config.yaml
num_hidden_layers: 11
hidden_size: 96
num_attention_heads: 3
num_key_value_heads: 3
head_dim: 32
intermediate_size: 192
vocab_size: 512
hidden_act: "swiglu"
norm: "rmsnorm"
norm_place: "pre"
norm_eps: 1e-05
positions: "rope"
rope_theta: 10000.0
rope_fraction: 1.0
qk_norm: false
attn_scale: 0.177
bias: "none"
tie_word_embeddings: false
parallel_block: false
init: "uniform"
init_std_qkv: 0.0671
init_std_o: 0.0
init_std_up: 0.0671
init_std_down: 0.0
optimizer: "soap_variant"
learning_rate: 0.00655
beta1: 0.95
beta2: 0.95
weight_decay: 0.057
lr_head: 0.0107
max_grad_norm: 1.0
warmup_steps: 200
schedule: "wsd"
decay_fraction: 0.578
decay_shape: "linear"
final_lr_fraction: 0.02
batch_tokens: 32768
max_seq_len: 128
doc_mask: true
z_loss: 0.0001
train_tokens: 117000000
max_steps: 3571
dataset: "wikipedia_en"
Each number is 200 + 30 x the weight over its row's rms, rounded and kept within 0 to 999. Layers, rows and columns count from 0. The size before them is the row's rms in percent of the matrix's.

# layer 7 attention query, 96x96, rms 0.204, rows 0-63, columns 32-63
090,175,137,213,170,183,177,185,178,238,159,199,162,222,186,154,202,236,233,160,182,243,205,231,196,189,237,220,199,192,187,144,191
082,196,195,207,171,165,239,168,146,252,170,198,211,181,160,187,169,261,184,212,189,203,184,185,178,233,220,223,208,200,166,164,157
099,207,186,195,191,248,186,183,236,163,195,197,217,229,156,237,166,201,205,187,152,205,210,218,219,247,198,177,234,174,215,248,202
091,171,213,225,214,204,163,171,222,251,183,255,199,218,147,174,203,184,188,196,190,240,215,227,274,202,189,203,247,188,234,172,204
108,214,139,189,201,194,196,172,196,270,152,247,190,210,210,194,168,207,179,221,198,150,154,177,209,157,278,252,187,197,176,169,206
091,180,204,238,198,210,133,118,256,145,199,205,189,182,206,193,168,210,195,181,139,230,211,211,178,171,232,223,187,167,187,173,206
112,213,158,244,209,176,156,158,182,192,148,219,186,217,190,190,206,184,186,227,189,239,256,230,265,190,164,219,215,169,222,182,197
114,279,206,199,202,189,209,181,203,173,266,177,196,290,217,200,213,181,164,195,159,197,197,217,220,227,204,198,236,225,176,154,219
104,140,266,186,212,235,249,272,175,162,210,184,178,213,146,244,207,197,212,212,186,243,200,195,241,209,191,205,181,209,248,213,187
098,204,213,205,211,291,216,147,185,213,168,179,214,246,196,143,173,160,169,177,213,223,155,217,178,235,185,194,207,188,159,228,189
102,203,196,246,150,204,252,205,261,183,147,196,278,223,238,197,198,220,247,200,143,219,203,193,233,205,225,199,152,178,170,217,212
109,188,203,180,254,161,220,247,231,174,154,227,196,188,107,185,211,165,196,236,200,165,188,292,206,203,179,175,207,179,189,202,193
098,191,203,199,213,266,228,167,232,233,202,227,195,187,229,214,195,202,197,226,162,222,230,180,165,177,196,137,224,187,186,171,212
108,235,159,201,190,221,216,265,186,140,217,193,221,185,174,261,184,223,218,163,186,173,207,206,179,196,199,206,224,252,261,183,197
103,185,175,177,208,132,230,243,231,178,157,200,253,207,247,171,148,212,238,191,228,185,223,186,230,198,218,239,215,251,195,165,185
096,204,154,236,210,146,238,176,219,192,225,204,181,203,217,215,225,198,182,191,204,223,117,144,169,236,176,182,213,181,226,221,181
107,220,186,209,215,212,165,196,192,214,156,186,172,184,200,233,243,224,207,222,205,203,227,178,267,212,168,164,241,212,166,133,218
116,168,179,191,196,205,252,194,162,173,258,179,213,180,225,230,192,187,219,195,190,179,190,218,130,219,225,213,243,181,203,237,210
118,214,236,166,213,214,204,151,194,223,185,192,241,246,187,186,239,166,204,191,208,186,157,229,228,214,215,184,211,169,239,241,187
103,150,174,238,199,194,214,199,158,285,157,191,172,201,211,204,220,219,180,191,218,186,233,165,198,162,169,205,213,198,216,167,216
108,201,172,188,195,212,191,129,158,178,248,196,227,177,193,199,203,169,209,272,199,249,178,155,134,228,215,161,188,186,212,191,223
108,252,222,181,223,186,244,231,216,188,212,217,202,156,166,213,145,211,168,197,213,193,210,238,199,237,213,209,166,157,173,175,215
087,254,146,207,200,170,178,218,132,220,178,224,203,244,231,213,252,220,205,222,273,197,213,197,225,242,199,189,169,177,174,193,178
109,220,134,161,189,147,195,204,184,211,231,199,234,194,171,151,150,185,220,190,211,223,196,186,166,158,232,179,224,221,216,214,224
114,190,245,195,195,241,131,235,182,183,174,207,183,232,212,253,160,133,175,217,191,197,172,182,254,244,192,276,218,156,221,184,197
120,207,189,236,185,182,203,171,173,224,183,196,182,129,237,176,207,206,202,257,233,218,200,187,189,218,212,215,188,220,181,221,201
115,185,162,232,194,222,170,154,213,237,205,196,206,196,202,156,176,202,189,239,170,226,149,216,206,161,207,216,177,200,218,197,190
099,227,241,167,214,227,182,154,193,248,207,249,207,176,158,202,166,263,202,196,169,170,216,181,216,179,281,200,175,211,216,195,201
107,250,174,200,174,187,179,173,221,193,190,211,136,231,179,165,215,203,227,153,158,205,173,170,203,210,206,188,280,205,265,210,222
108,216,187,180,209,189,282,207,177,189,177,189,231,222,203,237,194,217,223,238,210,154,198,162,166,171,228,201,230,136,200,184,207
105,165,216,175,206,141,212,235,250,242,192,189,203,191,224,201,184,169,209,237,165,239,175,192,152,183,184,137,232,250,185,162,211
109,146,210,182,189,170,138,235,153,187,201,137,198,213,208,184,182,204,184,181,175,151,206,213,148,211,171,228,213,183,184,171,183
101,297,154,232,186,176,221,236,235,248,217,206,192,228,220,229,236,193,196,234,178,190,161,201,175,261,181,201,183,176,188,142,222
091,252,136,191,198,184,208,191,132,213,223,214,225,214,200,224,242,215,138,236,164,233,166,237,195,249,221,243,224,191,183,197,170
088,239,203,184,232,173,182,172,187,212,196,218,216,201,202,216,219,249,206,271,154,172,206,171,197,210,215,276,227,208,225,211,192
105,128,169,179,177,245,198,205,237,196,215,184,206,172,198,222,170,178,182,218,202,229,141,144,196,189,174,215,204,260,192,252,170
089,200,217,226,239,191,196,172,180,204,154,198,241,194,146,194,227,199,268,213,268,255,193,198,241,279,188,238,204,220,212,183,205
107,162,183,226,180,218,173,178,180,226,203,199,211,163,210,185,209,174,246,182,180,199,228,253,253,262,190,177,160,126,174,248,240
098,175,177,144,212,250,215,194,160,187,185,215,204,248,231,164,227,233,156,190,162,154,207,222,211,211,187,201,225,157,193,177,187
104,169,202,164,141,232,217,196,237,168,200,212,132,200,263,225,201,224,221,166,231,165,171,163,192,188,210,197,176,183,221,173,183
097,208,215,174,242,194,217,180,178,268,167,206,235,184,246,172,180,210,178,206,173,172,184,213,268,239,190,189,161,194,201,218,208
103,252,124,165,221,192,260,205,191,192,201,211,263,154,165,209,271,211,213,173,206,186,229,189,223,174,187,213,187,163,190,260,237
092,187,197,220,199,168,218,221,170,211,219,164,170,244,187,175,184,203,184,215,215,191,183,206,141,214,206,152,179,201,168,196,191
092,204,192,185,181,226,144,187,214,168,209,215,209,211,173,187,210,186,224,189,161,197,206,225,190,166,222,194,245,215,128,156,191
094,179,208,157,199,212,179,196,172,194,193,227,200,221,234,165,180,164,174,203,196,151,160,234,265,219,173,206,231,227,206,212,205
088,205,182,152,193,135,195,168,227,197,262,222,143,221,221,200,229,221,204,160,220,172,156,166,213,237,230,168,180,219,207,175,170
099,194,182,238,216,245,180,198,123,171,206,207,166,222,206,196,202,201,194,266,182,203,228,191,170,250,184,218,217,189,140,198,175
100,203,171,136,149,168,229,254,168,189,202,207,216,229,211,182,232,209,194,156,149,237,171,154,161,276,206,185,165,238,194,160,221
095,147,246,181,202,275,189,196,230,201,216,184,158,195,189,181,210,150,186,138,246,178,192,192,183,190,179,205,217,177,206,208,219
098,192,190,160,186,221,147,200,196,139,247,237,161,180,212,193,148,190,223,233,194,216,200,187,123,160,212,169,181,202,178,175,185
083,225,211,177,177,176,170,227,222,186,200,160,209,181,232,187,172,184,202,237,188,216,166,220,190,207,243,201,241,219,172,166,255
082,145,249,203,216,277,244,139,154,232,182,191,246,160,196,183,260,182,154,212,213,204,197,181,217,240,197,187,247,235,224,190,244
095,247,168,232,244,169,141,215,209,167,193,228,228,228,168,182,199,197,204,227,184,172,181,222,245,222,194,181,228,200,221,248,209
080,229,172,237,182,158,224,226,251,178,194,206,193,202,210,180,150,198,194,235,222,172,224,150,221,204,227,193,200,218,146,181,232
074,190,187,176,210,178,244,169,233,227,213,207,251,221,188,201,166,211,210,215,203,168,177,200,203,223,200,215,162,248,138,165,225
095,165,241,123,183,258,219,163,182,201,220,170,142,229,161,196,173,210,163,211,177,186,196,179,220,193,217,214,220,224,196,186,248
097,241,203,248,195,232,214,173,171,191,270,224,194,203,179,215,184,182,231,196,192,211,213,201,224,205,197,221,129,143,162,216,194
099,232,217,208,170,199,181,266,252,314,226,183,196,212,230,178,259,185,178,246,196,193,202,202,190,269,178,192,192,216,174,130,190
095,202,172,133,221,181,179,220,190,196,175,166,137,210,220,215,118,214,194,230,237,210,251,268,229,229,183,221,195,185,221,251,142
098,167,248,225,175,215,119,229,219,168,217,221,239,241,154,161,223,189,197,186,223,192,181,181,265,155,192,253,185,204,240,228,189
097,230,196,150,267,249,219,170,249,197,201,175,179,195,201,163,213,184,198,219,238,141,199,217,177,229,207,148,197,191,205,205,212
099,241,158,197,191,242,199,244,185,218,230,212,242,179,157,233,194,243,224,254,164,182,203,191,227,206,164,248,153,184,212,143,199
097,206,184,199,168,193,187,170,200,187,151,195,245,208,164,202,180,183,201,237,209,192,232,175,208,161,230,227,165,277,202,182,182
101,218,209,205,169,219,198,199,141,229,201,214,149,193,173,178,133,263,210,203,251,160,171,212,193,143,223,197,206,221,223,205,222
# layer 7 attention key, 96x96, rms 0.208, rows 0-63, columns 32-63
081,214,213,188,154,207,223,163,203,238,233,213,227,216,217,177,145,218,252,197,230,174,191,186,171,136,182,202,186,169,194,228,186
092,223,196,257,184,213,147,231,221,236,195,227,240,189,189,183,223,198,208,201,243,169,187,227,212,180,218,177,117,219,154,196,176
100,219,236,152,154,218,208,155,174,194,206,177,164,150,209,164,209,213,182,184,214,194,175,210,227,218,245,211,203,294,255,158,180
102,223,187,163,208,201,217,250,214,234,223,224,193,181,182,155,207,242,216,154,237,165,230,221,210,174,256,230,168,197,158,195,155
105,200,246,258,182,210,164,243,206,208,219,166,192,134,236,205,145,191,199,184,226,200,210,210,195,211,219,208,188,201,195,201,216
086,191,200,201,191,218,233,251,197,237,195,195,155,201,246,202,201,251,193,171,182,153,255,218,234,123,215,199,178,169,183,195,160
110,200,236,158,247,191,207,226,212,176,212,283,217,231,179,193,182,242,164,217,203,214,218,205,202,214,235,187,174,201,195,232,157
113,186,219,250,207,219,237,210,239,175,130,209,196,144,191,177,207,197,238,225,171,260,174,226,179,258,203,206,217,234,288,149,236
131,205,233,205,176,182,244,135,192,162,170,132,215,232,173,214,190,191,157,154,192,165,219,192,194,179,191,183,268,204,203,169,209
115,212,210,133,183,200,246,244,215,144,200,223,196,201,200,275,195,190,181,202,176,228,207,144,181,219,160,180,218,118,230,216,226
100,201,168,216,180,179,209,218,168,233,176,187,152,215,175,160,242,193,178,111,227,151,169,260,179,202,174,225,208,204,203,221,222
103,241,227,155,253,196,201,205,143,174,154,207,212,146,217,188,159,214,167,195,157,226,210,233,265,219,162,192,228,198,168,229,189
102,207,165,219,199,180,137,193,183,234,245,157,177,248,214,257,246,199,220,166,171,183,206,189,190,196,219,161,184,216,241,188,191
105,197,188,173,233,206,156,183,164,238,179,193,219,241,280,184,175,200,192,176,225,205,231,179,215,223,187,190,224,230,269,209,185
103,248,219,296,199,206,255,211,192,239,245,188,209,227,237,243,193,186,161,188,186,174,193,244,197,193,170,169,171,150,197,228,176
097,163,184,172,209,239,177,195,220,190,223,243,191,160,137,145,246,242,175,193,228,233,213,213,192,169,184,213,173,210,238,154,199
098,209,185,182,174,173,250,134,201,234,196,190,206,169,173,127,184,192,207,185,231,174,194,240,222,207,273,264,142,229,202,198,123
090,198,259,174,144,207,159,187,174,203,169,158,259,225,248,256,203,181,186,214,159,220,229,174,246,187,188,135,198,235,192,177,207
106,160,236,159,245,214,156,193,159,165,192,207,184,159,214,218,222,227,187,212,210,230,183,209,187,210,155,204,201,173,142,189,252
097,158,217,239,225,208,165,222,194,212,230,276,241,186,125,164,200,230,259,234,242,154,166,244,179,195,222,212,216,147,187,212,190
102,168,249,238,179,206,185,204,250,189,181,235,213,218,226,171,244,200,148,218,200,146,181,210,213,243,121,172,242,199,184,168,248
123,175,235,239,199,227,188,166,198,159,205,168,163,193,192,216,218,160,187,182,191,197,196,190,174,200,223,248,203,264,246,152,240
099,237,188,192,174,176,160,190,173,216,180,113,235,220,229,156,192,170,198,249,181,239,193,173,176,211,131,142,225,153,189,227,213
112,182,228,194,169,179,201,176,228,255,209,220,212,194,224,179,176,142,203,198,195,200,181,224,221,176,154,190,177,204,165,180,124
106,217,237,210,214,199,218,204,201,190,187,208,152,173,156,210,161,188,215,245,210,206,292,189,201,211,186,214,209,136,141,251,193
116,203,244,131,168,162,203,158,170,183,222,223,187,173,142,215,201,239,168,229,240,189,232,173,163,213,189,239,183,179,205,182,205
111,208,188,237,217,234,191,258,235,211,186,203,228,173,248,249,202,156,201,192,203,239,223,198,172,193,208,166,236,189,173,203,232
110,198,235,198,212,290,184,184,219,193,213,197,203,143,211,226,227,217,233,208,157,191,163,164,214,250,230,172,240,231,221,220,222
122,203,188,230,234,187,166,203,201,236,174,263,177,160,221,148,193,159,241,186,216,164,208,192,181,204,216,164,202,210,157,166,180
101,171,152,255,153,219,225,240,208,231,225,161,200,236,205,214,207,234,184,153,205,202,125,178,192,219,178,185,192,202,154,162,200
112,159,221,199,205,186,237,141,167,236,247,214,181,223,198,217,235,190,204,201,209,229,225,180,213,216,168,197,213,176,166,228,210
121,199,254,165,204,187,181,171,190,242,201,205,233,222,223,183,175,216,200,225,216,265,155,261,193,209,212,233,217,166,202,214,196
086,189,212,193,201,221,198,208,187,213,167,248,178,249,193,157,161,248,226,197,200,208,243,168,220,192,289,239,210,221,207,213,188
087,182,174,205,227,200,173,195,204,134,202,213,241,209,158,143,181,186,203,217,240,203,234,214,190,187,219,208,170,209,149,244,200
104,207,180,215,185,188,195,248,164,187,158,173,203,219,216,145,212,292,200,134,186,166,241,206,179,223,249,231,229,203,176,176,182
101,246,241,193,176,218,209,261,175,245,206,188,240,200,178,249,217,168,195,234,216,192,221,190,196,210,146,133,164,178,158,177,232
099,126,200,184,217,233,184,144,136,146,171,217,203,229,164,163,179,222,190,184,138,237,184,179,193,203,196,223,227,169,222,292,209
092,163,194,158,196,240,131,230,148,199,185,232,121,212,207,178,235,217,156,223,267,179,233,137,211,228,182,177,158,193,199,209,200
090,251,234,216,205,193,242,177,215,193,166,138,231,194,190,188,187,201,204,207,210,197,229,219,220,218,196,224,189,233,254,250,146
100,248,191,188,135,121,200,167,200,217,206,148,219,225,192,226,246,178,198,196,220,159,178,225,231,237,155,188,226,207,168,185,206
089,149,184,167,188,206,202,175,193,231,202,206,210,218,156,228,220,211,199,145,233,197,142,181,167,204,183,183,174,188,211,272,197
093,147,197,215,160,179,199,268,156,180,211,171,170,232,210,233,180,163,207,169,213,172,258,168,161,178,236,238,188,202,167,191,219
093,221,207,157,184,178,229,143,182,168,234,199,168,267,146,191,230,168,223,227,140,179,225,228,240,248,164,219,260,230,198,211,195
096,224,170,221,235,147,257,177,154,213,226,199,217,182,204,193,159,238,198,210,163,216,226,171,171,183,195,179,199,212,214,226,230
089,226,215,266,187,190,152,247,229,169,198,198,188,150,206,167,203,201,232,183,177,193,209,194,157,179,207,231,257,213,219,229,172
084,238,244,213,187,240,184,172,197,250,164,192,212,176,219,176,184,153,171,212,199,190,190,260,187,174,244,195,167,163,207,201,221
092,216,239,197,169,210,170,216,196,171,190,279,191,171,219,205,215,249,215,231,156,193,228,181,213,235,212,220,201,225,274,181,195
100,159,211,206,205,249,210,160,169,203,127,187,224,224,187,200,201,171,173,172,212,191,176,188,249,215,166,201,135,244,210,216,244
074,246,182,236,169,202,168,221,210,197,208,167,208,195,251,196,177,207,203,234,169,214,164,181,218,237,190,192,149,207,236,182,195
100,161,231,199,204,197,232,200,146,176,216,199,205,271,126,207,246,196,148,170,196,180,223,240,168,264,161,231,196,214,187,219,200
085,218,124,200,191,215,184,235,237,198,220,181,173,205,164,227,216,227,229,236,214,155,174,223,161,216,148,137,176,234,227,210,173
090,237,247,196,191,230,233,190,245,200,212,185,211,190,168,244,143,240,186,147,199,224,194,232,201,150,169,220,204,269,200,205,141
095,193,216,246,195,221,224,258,198,227,157,185,235,192,187,220,170,229,163,216,200,222,185,198,290,113,191,231,190,173,138,183,163
096,184,146,182,186,200,142,179,165,221,192,236,160,237,237,192,169,217,228,230,233,220,168,169,217,162,191,209,234,180,176,162,209
115,254,223,170,171,204,223,265,158,203,214,153,233,236,206,192,230,147,194,209,211,171,184,166,196,178,168,154,256,197,195,189,252
108,182,198,223,212,194,199,209,194,185,148,210,174,191,163,137,184,222,214,206,172,201,213,219,196,189,236,247,194,232,217,226,156
096,159,225,208,184,152,232,225,228,253,147,199,152,160,226,224,219,188,165,178,208,256,185,177,256,221,178,225,279,204,198,183,200
094,194,231,201,242,209,210,207,159,150,178,213,233,211,185,202,192,201,176,148,201,225,194,166,216,214,215,188,196,168,218,261,223
097,213,213,114,227,176,170,192,253,125,209,232,208,238,187,194,188,154,173,194,196,213,177,197,226,211,179,198,161,226,254,225,204
095,142,120,192,248,200,237,255,227,166,226,229,187,208,263,186,227,174,212,225,246,228,168,243,208,199,169,195,218,224,147,229,201
103,225,197,269,177,193,194,218,223,168,154,220,219,194,264,191,184,203,209,193,190,185,182,154,182,191,208,228,186,219,222,140,165
099,169,184,243,207,177,180,164,225,183,156,259,217,194,226,166,123,204,189,140,233,187,190,228,246,188,273,232,193,196,177,216,203
098,232,230,173,202,231,218,261,170,206,225,227,158,177,213,202,181,180,164,227,200,209,211,248,252,215,192,107,208,180,184,229,190
109,204,230,219,190,198,173,189,195,282,236,273,217,241,201,171,170,210,200,194,218,229,205,226,211,136,142,198,215,168,201,251,148
# layer 7 attention value, 96x96, rms 0.227, rows 0-42, columns 32-63
102,268,229,261,214,242,197,187,197,195,187,147,167,216,246,213,243,164,205,203,214,262,226,211,142,205,220,199,156,183,155,189,214
110,226,139,229,189,201,193,256,192,248,206,205,136,157,199,216,181,212,190,148,191,209,165,160,173,189,122,164,254,240,236,189,211
094,217,187,173,191,212,232,151,190,194,222,191,192,187,155,201,210,235,204,155,195,219,116,216,159,180,148,207,210,163,148,239,183
094,177,242,223,190,213,223,160,163,160,180,184,222,204,215,263,221,227,214,155,225,262,229,133,217,237,252,190,207,211,175,246,210
103,206,208,185,189,242,230,234,133,225,203,226,234,183,180,201,205,157,169,191,201,219,249,192,225,206,224,189,191,189,213,187,214
103,207,197,139,167,198,201,186,218,158,224,174,223,220,216,165,232,170,158,185,179,168,155,190,185,231,207,184,179,227,210,238,160
100,170,167,167,217,205,199,151,227,198,151,242,259,218,223,205,189,240,221,196,236,231,221,210,230,245,179,180,168,225,215,165,217
107,193,154,195,181,256,190,158,206,232,196,196,152,209,201,203,186,171,173,226,216,159,202,182,200,197,212,200,187,268,182,172,235
095,201,241,189,211,227,206,184,219,250,222,208,214,202,243,171,212,194,192,140,198,106,175,140,207,162,176,216,190,217,145,147,131
110,208,186,186,244,209,219,210,228,184,220,187,188,189,212,227,140,211,261,244,178,232,169,185,189,229,253,183,204,205,185,138,218
095,217,195,205,248,150,161,209,208,190,205,187,178,188,204,216,215,184,181,141,203,172,219,200,250,182,217,200,174,169,181,192,184
095,219,140,229,174,161,170,190,187,213,201,189,195,215,209,191,171,231,192,185,209,175,157,226,217,255,213,218,171,236,206,231,185
099,194,188,175,210,212,205,187,188,176,187,163,217,221,217,184,241,185,210,228,194,183,240,172,307,207,178,224,162,254,235,190,204
102,205,225,225,216,189,174,205,204,158,199,208,227,214,224,156,213,170,213,230,191,140,249,203,191,217,208,143,201,218,214,217,189
107,185,202,260,201,234,241,182,182,133,246,166,236,148,241,262,234,227,190,230,216,188,200,189,242,224,184,165,166,184,210,208,222
110,218,191,185,189,189,195,230,185,211,192,191,167,173,217,183,209,210,216,196,192,223,230,152,243,173,151,256,206,221,187,184,253
099,161,195,116,179,200,236,211,200,240,205,259,216,194,208,207,224,193,207,210,165,241,202,189,242,204,198,230,208,245,176,213,203
099,139,221,198,240,211,193,225,242,270,182,207,251,216,176,229,197,200,185,205,208,227,194,214,192,198,195,178,198,169,210,136,178
098,183,248,271,209,204,224,180,243,189,171,162,196,252,175,201,180,225,204,164,235,189,144,237,199,190,188,157,168,195,211,259,202
101,169,181,195,215,232,190,195,211,244,183,201,210,162,217,159,155,182,224,193,228,207,206,204,210,207,203,204,236,184,159,251,198
101,160,202,199,173,208,227,150,201,192,184,200,211,182,170,247,197,215,190,252,187,242,188,188,209,189,229,134,161,239,195,183,260
092,212,240,255,190,191,167,227,207,236,189,185,211,207,232,260,165,171,138,222,235,212,179,166,237,222,220,213,170,216,210,191,194
100,197,219,175,213,183,200,202,241,228,262,151,211,164,193,172,217,189,144,242,206,146,212,177,215,203,235,144,255,232,169,220,196
111,170,205,181,204,143,225,265,200,186,223,182,150,168,191,190,167,234,197,246,207,179,208,195,165,207,181,162,198,184,199,207,179
111,173,235,174,189,199,237,245,219,214,148,225,209,276,210,215,198,215,202,227,188,203,169,185,182,263,204,219,222,156,182,197,208
113,248,224,198,216,209,166,174,231,191,169,209,225,211,161,127,152,221,219,184,172,179,150,219,208,145,183,153,211,220,180,230,191
108,193,172,209,191,171,290,202,155,213,194,170,191,233,179,251,189,184,177,169,173,203,243,225,199,164,169,145,198,196,177,195,186
105,197,247,163,150,181,166,192,209,196,199,204,192,171,178,192,265,247,167,199,224,206,177,208,171,178,192,173,225,170,211,152,202
109,239,185,184,240,244,202,260,236,199,232,177,253,217,227,211,219,233,190,209,220,202,241,166,267,227,260,236,180,256,164,210,208
089,220,209,250,218,216,176,235,231,227,252,193,238,206,168,177,221,240,185,168,192,282,185,235,184,149,166,242,200,248,231,188,193
103,259,242,192,188,203,202,224,143,212,211,205,212,186,167,204,174,199,207,236,188,158,226,179,167,159,178,191,210,194,190,140,141
105,185,141,191,219,157,193,250,222,259,239,189,218,218,209,221,194,239,182,184,187,188,202,197,214,219,159,240,241,208,164,152,249
098,195,158,182,226,191,163,202,181,222,147,234,241,227,200,225,216,219,151,185,115,175,265,239,183,219,203,237,192,160,233,212,214
080,266,222,171,210,244,205,286,210,204,198,191,214,178,183,184,196,196,221,206,208,184,240,223,162,263,203,195,121,182,207,216,171
095,191,205,206,227,129,192,209,204,203,185,150,217,162,195,198,151,210,178,246,177,237,241,216,206,221,226,153,165,161,220,204,215
091,174,230,192,195,173,198,225,175,194,169,205,169,210,221,213,194,253,192,170,209,262,208,163,188,174,209,196,192,153,146,204,155
110,186,214,182,159,214,214,184,219,182,163,162,154,217,260,191,190,217,195,240,139,186,212,180,215,190,243,192,196,225,225,187,188
087,186,258,192,194,273,208,180,189,239,175,201,181,141,220,162,221,195,268,217,200,224,166,176,233,188,227,252,218,202,169,251,186
092,183,235,175,182,235,181,227,200,169,221,225,222,216,170,175,230,194,206,237,238,196,212,152,208,203,201,193,176,245,209,178,207
095,200,221,249,221,217,173,230,181,181,194,216,180,188,210,129,204,207,233,255,182,233,202,177,169,207,213,158,181,173,253,196,209
084,233,233,201,199,204,178,196,182,141,163,211,200,216,143,170,211,215,207,184,235,196,251,198,178,141,211,165,220,258,159,187,260
089,192,209,174,199,148,195,133,150,160,213,165,243,180,195,217,164,194,212,206,168,149,145,202,183,200,219,178,270,214,196,146,216
085,227,198,170,211,216,199,194,188,175,184,215,204,154,214,124,204,267,209,237,179,221,125,186,213,233,243,205,203,182,243,254,213
# layer 7 attention output (transposed), 96x96, rms 0.21, rows 0-42, columns 32-63
101,258,174,164,185,227,232,201,208,177,197,202,246,167,199,193,222,209,199,183,140,238,233,173,217,263,197,169,214,144,245,163,185
104,209,204,203,187,175,243,157,210,168,195,156,179,189,136,180,172,212,175,179,164,215,199,228,172,230,202,183,233,218,238,235,173
086,207,154,231,149,149,159,212,217,244,192,167,162,199,161,202,219,227,190,219,206,205,238,208,198,199,174,167,200,207,238,151,226
095,166,184,165,123,180,222,256,218,165,246,208,197,146,202,205,246,233,166,211,244,187,188,186,219,167,206,195,167,159,234,217,199
100,201,171,250,141,131,227,200,207,235,215,194,186,181,258,200,187,164,221,202,189,204,192,181,218,174,226,228,177,212,240,214,243
102,201,139,188,192,157,201,185,193,207,279,172,164,160,182,191,182,211,221,176,261,214,155,216,178,229,195,183,182,173,176,207,215
099,212,186,201,181,224,216,193,199,217,200,132,210,212,190,197,211,161,191,132,225,177,244,173,218,157,227,214,217,246,176,203,216
108,206,173,162,134,229,213,197,211,189,171,198,202,203,184,172,206,224,200,184,157,212,233,227,219,185,227,174,177,239,203,222,219
092,210,132,170,192,179,183,243,247,100,188,213,138,208,189,203,182,205,188,223,225,191,188,225,193,199,213,242,177,219,165,216,241
104,208,162,200,271,254,237,174,168,202,202,187,279,189,192,207,245,165,141,204,190,217,239,176,180,190,231,158,174,214,202,202,199
091,183,245,200,219,208,191,219,214,246,182,225,189,179,198,207,168,227,211,226,156,184,197,221,228,218,248,143,192,244,239,189,197
103,152,224,157,222,133,187,204,178,204,194,197,200,196,185,223,181,197,209,236,194,196,184,176,154,162,172,141,170,187,208,181,245
094,217,229,209,183,246,209,202,124,194,235,228,232,182,173,164,149,264,183,191,161,233,172,242,155,187,197,200,221,257,202,245,226
096,267,223,197,206,205,236,140,214,234,220,249,210,208,199,228,150,159,174,184,246,183,169,173,215,136,196,226,209,225,198,179,184
104,174,138,184,181,201,209,179,185,175,201,219,225,172,171,184,209,220,190,190,186,142,207,193,217,213,214,163,235,235,197,171,146
104,205,224,177,220,138,255,209,191,210,210,217,189,228,234,215,220,240,213,187,207,149,225,231,164,201,245,184,197,195,211,239,229
092,220,210,200,207,173,194,224,195,239,210,167,147,197,161,225,140,203,167,166,240,224,250,191,194,171,170,205,210,142,195,226,202
095,208,173,204,255,164,164,156,200,209,235,193,270,174,203,173,175,179,191,212,239,237,194,184,175,250,183,211,177,256,232,245,224
095,165,190,217,173,199,120,241,235,201,202,254,127,226,216,196,254,251,226,193,188,150,191,177,237,239,231,221,182,150,163,194,217
097,202,179,210,165,175,210,179,176,194,178,221,237,188,163,281,225,189,197,172,288,184,197,271,190,203,172,195,206,207,199,198,158
094,171,218,220,155,228,155,298,180,202,211,165,232,201,198,160,202,220,198,188,232,197,183,217,193,167,194,196,186,254,225,249,173
095,176,192,197,187,175,223,234,185,214,238,226,232,164,155,145,185,178,203,211,180,206,166,202,143,221,253,184,162,214,251,169,232
103,234,198,237,286,179,254,170,197,195,180,223,188,226,154,170,190,202,197,225,227,225,197,214,163,208,167,197,191,161,196,197,218
105,132,252,191,200,199,218,129,225,150,223,169,137,161,193,177,197,127,233,214,191,183,187,240,167,221,179,197,255,192,221,235,181
108,198,248,227,202,137,226,195,155,177,222,176,210,218,269,182,226,197,203,180,257,190,199,144,164,165,189,211,166,216,177,204,210
106,186,210,173,192,195,174,233,204,179,171,226,217,216,147,250,123,142,216,225,218,234,212,210,171,199,213,218,159,156,150,180,144
102,175,166,282,205,233,173,214,174,137,181,191,129,171,207,192,196,255,248,241,221,192,257,159,216,189,227,195,211,174,200,165,189
110,192,250,212,200,166,191,172,167,194,214,198,191,214,205,241,143,217,197,184,181,219,189,190,235,262,248,207,172,238,209,189,217
109,167,206,211,182,237,251,207,196,193,237,154,299,209,197,197,199,192,206,181,231,197,180,238,208,216,210,171,159,183,149,209,263
095,246,179,204,200,209,174,150,188,205,145,186,255,264,159,194,208,275,207,224,197,165,171,221,245,189,213,226,204,288,178,197,213
103,197,189,231,229,164,215,144,173,245,195,176,239,171,218,150,292,163,217,159,164,195,203,264,181,186,220,185,190,207,207,189,170
101,210,141,221,213,142,296,224,210,239,194,186,155,184,182,170,165,247,175,181,230,196,205,197,229,183,197,210,185,265,169,222,155
098,225,188,198,173,191,232,192,233,202,208,200,275,176,213,240,207,242,192,230,235,145,199,209,295,264,205,160,164,184,183,160,198
085,233,165,175,241,190,222,171,166,234,203,224,198,217,212,139,176,214,200,145,215,197,145,184,226,156,236,207,209,223,195,241,216
107,188,247,222,227,202,251,227,212,168,203,189,278,193,232,156,209,178,243,209,200,189,220,177,148,148,219,238,193,150,240,205,214
094,145,165,139,192,207,233,203,237,195,170,211,122,217,254,222,227,222,231,252,207,180,223,179,189,197,190,210,205,121,207,240,227
102,255,217,215,135,154,204,176,192,206,224,238,189,247,226,219,219,181,223,178,149,238,244,235,172,119,212,192,241,207,193,211,210
094,201,221,189,179,223,188,196,228,225,208,192,228,205,190,200,116,225,201,211,210,213,182,167,183,205,192,208,201,226,262,160,205
093,218,269,179,207,191,250,197,167,192,235,175,210,213,234,187,165,196,215,188,180,227,217,207,184,169,167,190,197,222,179,223,201
098,209,174,181,183,257,187,236,246,203,183,218,208,246,165,248,194,215,197,190,169,209,202,145,244,171,211,195,166,194,200,182,211
088,168,176,228,201,156,233,148,176,172,212,230,197,160,184,193,164,138,262,186,135,182,164,156,239,240,237,226,178,218,149,155,267
090,266,178,168,136,241,156,298,130,219,168,220,211,176,185,231,198,201,194,143,178,182,232,154,200,226,226,178,183,157,195,228,248
091,207,174,183,210,253,202,191,210,233,186,210,254,184,193,136,155,217,225,160,160,201,176,197,193,192,157,192,209,179,207,168,209